config.yaml
num_hidden_layers: 9
hidden_size: 384
num_attention_heads: 6
num_key_value_heads: 6
head_dim: 64
intermediate_size: 1536
vocab_size: 2048
hidden_act: "geglu"
norm: "rmsnorm"
norm_place: "pre"
norm_eps: 1e-05
positions: "rope"
rope_theta: 10000.0
rope_fraction: 1.0
qk_norm: false
attn_scale: 0.125
bias: "none"
tie_word_embeddings: true
parallel_block: false
init: "trunc"
init_std_qkv: 0.0219
init_std_o: 0.0
init_std_up: 0.0219
init_std_down: 0.0
optimizer: "soap_variant"
learning_rate: 0.00364
beta1: 0.95
beta2: 0.95
weight_decay: 0.072
lr_head: 0.0077
max_grad_norm: 2.0
warmup_steps: 200
schedule: "wsd"
decay_fraction: 0.753
decay_shape: "pow"
final_lr_fraction: 0.05
batch_tokens: 131072
max_seq_len: 2048
doc_mask: true
train_tokens: 651400000
max_steps: 4970
dataset: "wikipedia_en"
Each number is 200 + 30 x the weight over its row's rms, rounded and kept within 0 to 999. Layers, rows and columns count from 0. The size before them is the row's rms in percent of the matrix's.

# down: layer 5 MLP down (transposed), 1536x384, rms 0.123, rows 644-650, columns 320-383
# gate: layer 5 MLP gate, 1536x384, rms 0.12, rows 645-651, columns 320-383
# up: layer 5 MLP up, 1536x384, rms 0.128, rows 645-651, columns 320-383
down644,095,164,153,160,150,192,162,186,219,189,183,193,214,141,233,154,255,167,194,184,202,177,228,158,193,229,201,217,227,144,200,147,192,214,184,167,174,174,188,175,214,205,234,213,218,209,188,194,221,141,185,204,237,163,175,226,174,190,218,142,198,177,206,209,190
gate645,105,195,177,136,233,190,175,186,242,197,171,174,238,201,193,191,213,149,215,144,172,176,183,212,189,178,214,206,235,250,208,202,236,199,224,203,162,150,176,302,246,190,155,205,197,189,264,196,234,153,146,260,225,208,203,211,254,196,232,177,237,193,217,198,206
up645,104,193,176,171,178,214,172,276,230,201,202,179,217,195,218,172,180,153,159,245,183,219,193,220,160,196,234,205,184,269,184,209,160,189,206,197,219,247,162,248,265,228,182,240,234,201,213,186,195,137,160,221,209,212,183,161,248,149,154,190,268,216,216,182,183
down645,102,220,197,125,232,134,232,210,221,137,235,108,244,173,195,191,216,198,180,202,162,160,183,168,250,174,183,153,195,250,196,183,263,207,197,200,220,209,202,259,218,181,175,237,189,173,209,229,173,216,170,189,211,168,218,225,137,228,217,223,238,201,228,196,213
gate646,097,156,252,194,166,178,216,207,208,190,211,173,181,204,184,175,209,263,274,203,228,190,166,141,204,262,203,250,192,199,211,150,219,187,272,208,235,208,199,189,224,190,202,228,264,202,208,160,175,216,200,168,221,225,212,188,144,145,171,196,240,246,201,244,184
up646,095,175,183,136,222,177,158,193,196,189,206,208,264,204,177,241,192,170,174,230,153,161,233,197,254,206,260,197,238,236,242,146,221,171,232,207,152,260,259,256,174,152,216,214,144,242,221,185,196,172,174,150,178,177,219,201,204,221,257,187,135,194,222,166,199
down646,101,179,199,214,167,179,226,121,167,237,210,207,197,241,207,160,219,190,180,245,148,144,193,224,236,140,274,177,197,234,166,239,167,209,165,174,194,239,226,205,242,269,162,151,177,218,205,185,209,184,215,214,162,222,211,180,206,217,178,149,182,170,196,237,165
gate647,082,169,180,234,158,222,220,219,134,148,209,183,254,215,167,177,257,184,170,236,190,173,193,233,188,159,196,200,251,241,181,226,267,155,244,188,179,184,180,232,210,145,186,202,234,220,205,230,192,201,180,170,192,229,192,182,196,192,170,186,231,166,176,175,209
up647,076,198,162,197,205,168,155,191,202,212,164,187,249,178,188,211,203,225,188,236,240,167,198,199,220,178,197,230,131,218,247,223,186,191,179,184,246,156,244,251,154,215,182,181,153,232,189,201,182,227,227,205,203,211,154,216,190,185,225,209,233,194,231,208,194
down647,082,193,180,214,176,235,252,197,216,179,179,201,228,203,200,191,201,189,219,198,220,192,251,210,203,222,196,174,214,174,143,199,194,182,187,235,241,180,174,195,176,166,239,263,232,181,230,185,234,238,176,179,213,177,251,194,208,190,223,216,173,210,182,202,189
gate648,097,163,234,214,175,150,218,251,189,154,194,183,226,188,228,240,131,201,208,205,127,180,143,187,190,190,145,220,204,150,152,210,163,180,197,194,202,191,186,123,150,163,147,179,144,227,237,242,250,141,212,217,206,272,176,251,270,253,179,189,170,219,216,222,201
up648,096,176,175,172,145,179,188,192,183,168,114,170,198,182,188,211,183,214,200,210,202,189,178,206,199,240,173,222,216,217,133,244,202,181,195,196,161,173,162,196,206,191,196,194,174,216,226,233,223,173,226,159,200,222,199,155,219,216,152,189,271,224,175,194,205
down648,093,190,180,183,180,156,220,132,177,169,154,231,187,175,193,204,177,119,275,174,187,136,195,170,251,237,141,195,195,185,210,220,218,168,234,189,245,180,254,216,150,222,168,240,187,197,211,237,177,186,204,166,241,208,171,191,184,171,265,168,229,218,179,217,184
gate649,102,163,188,259,238,214,183,126,181,181,229,233,218,154,141,208,201,179,214,246,180,187,180,302,190,191,223,177,212,196,230,197,240,149,204,214,212,168,224,137,249,191,148,244,212,224,232,210,177,190,195,247,171,189,231,237,217,177,200,216,197,164,143,166,261
up649,111,205,176,161,175,244,203,256,176,213,223,124,225,195,184,187,218,236,249,228,229,193,172,196,206,242,187,137,171,207,194,196,185,167,203,190,170,213,172,209,172,177,199,249,188,206,239,222,189,181,213,234,198,203,187,152,163,238,188,167,198,213,221,200,207
down649,113,237,279,197,216,170,199,186,208,182,202,210,197,200,170,206,227,207,202,209,237,177,194,202,189,154,215,265,153,136,171,198,220,192,162,177,208,181,222,239,242,177,170,254,180,189,214,185,184,189,196,249,213,209,230,232,237,199,187,221,235,227,210,253,231
gate650,097,196,236,166,207,135,199,201,249,214,199,174,204,177,147,197,181,160,206,228,249,225,196,215,184,249,220,216,185,145,231,168,201,206,241,228,194,208,173,172,187,152,224,206,200,201,231,188,199,174,185,246,155,250,264,149,230,125,217,202,199,248,160,219,191
up650,090,237,173,165,219,166,176,163,188,203,202,168,206,204,228,224,143,175,179,214,267,193,174,140,172,225,217,195,234,208,197,171,194,231,218,216,214,203,166,229,216,201,195,204,158,195,282,240,255,185,238,162,194,180,162,192,220,163,205,256,238,204,229,225,182
down650,093,221,184,284,210,172,269,186,175,231,200,200,216,174,179,194,185,255,158,211,166,135,179,189,234,164,258,252,197,201,214,197,198,180,195,208,234,186,196,214,197,198,176,212,186,194,194,209,157,173,189,168,209,221,206,220,117,214,244,190,188,147,158,211,191
gate651,102,220,196,187,213,209,233,182,199,164,220,206,196,180,164,202,173,223,210,233,154,221,184,230,164,152,212,130,183,186,240,165,180,150,227,198,186,183,173,203,214,216,186,161,239,208,185,210,196,222,203,217,216,195,189,172,155,186,191,175,163,219,210,201,196
up651,106,204,216,251,205,176,180,164,187,256,220,256,182,231,217,206,200,183,150,165,245,196,165,206,128,213,186,175,168,200,210,235,253,180,202,177,209,148,230,205,245,188,189,202,179,200,273,193,193,185,161,185,199,180,180,212,224,207,201,275,187,237,223,203,160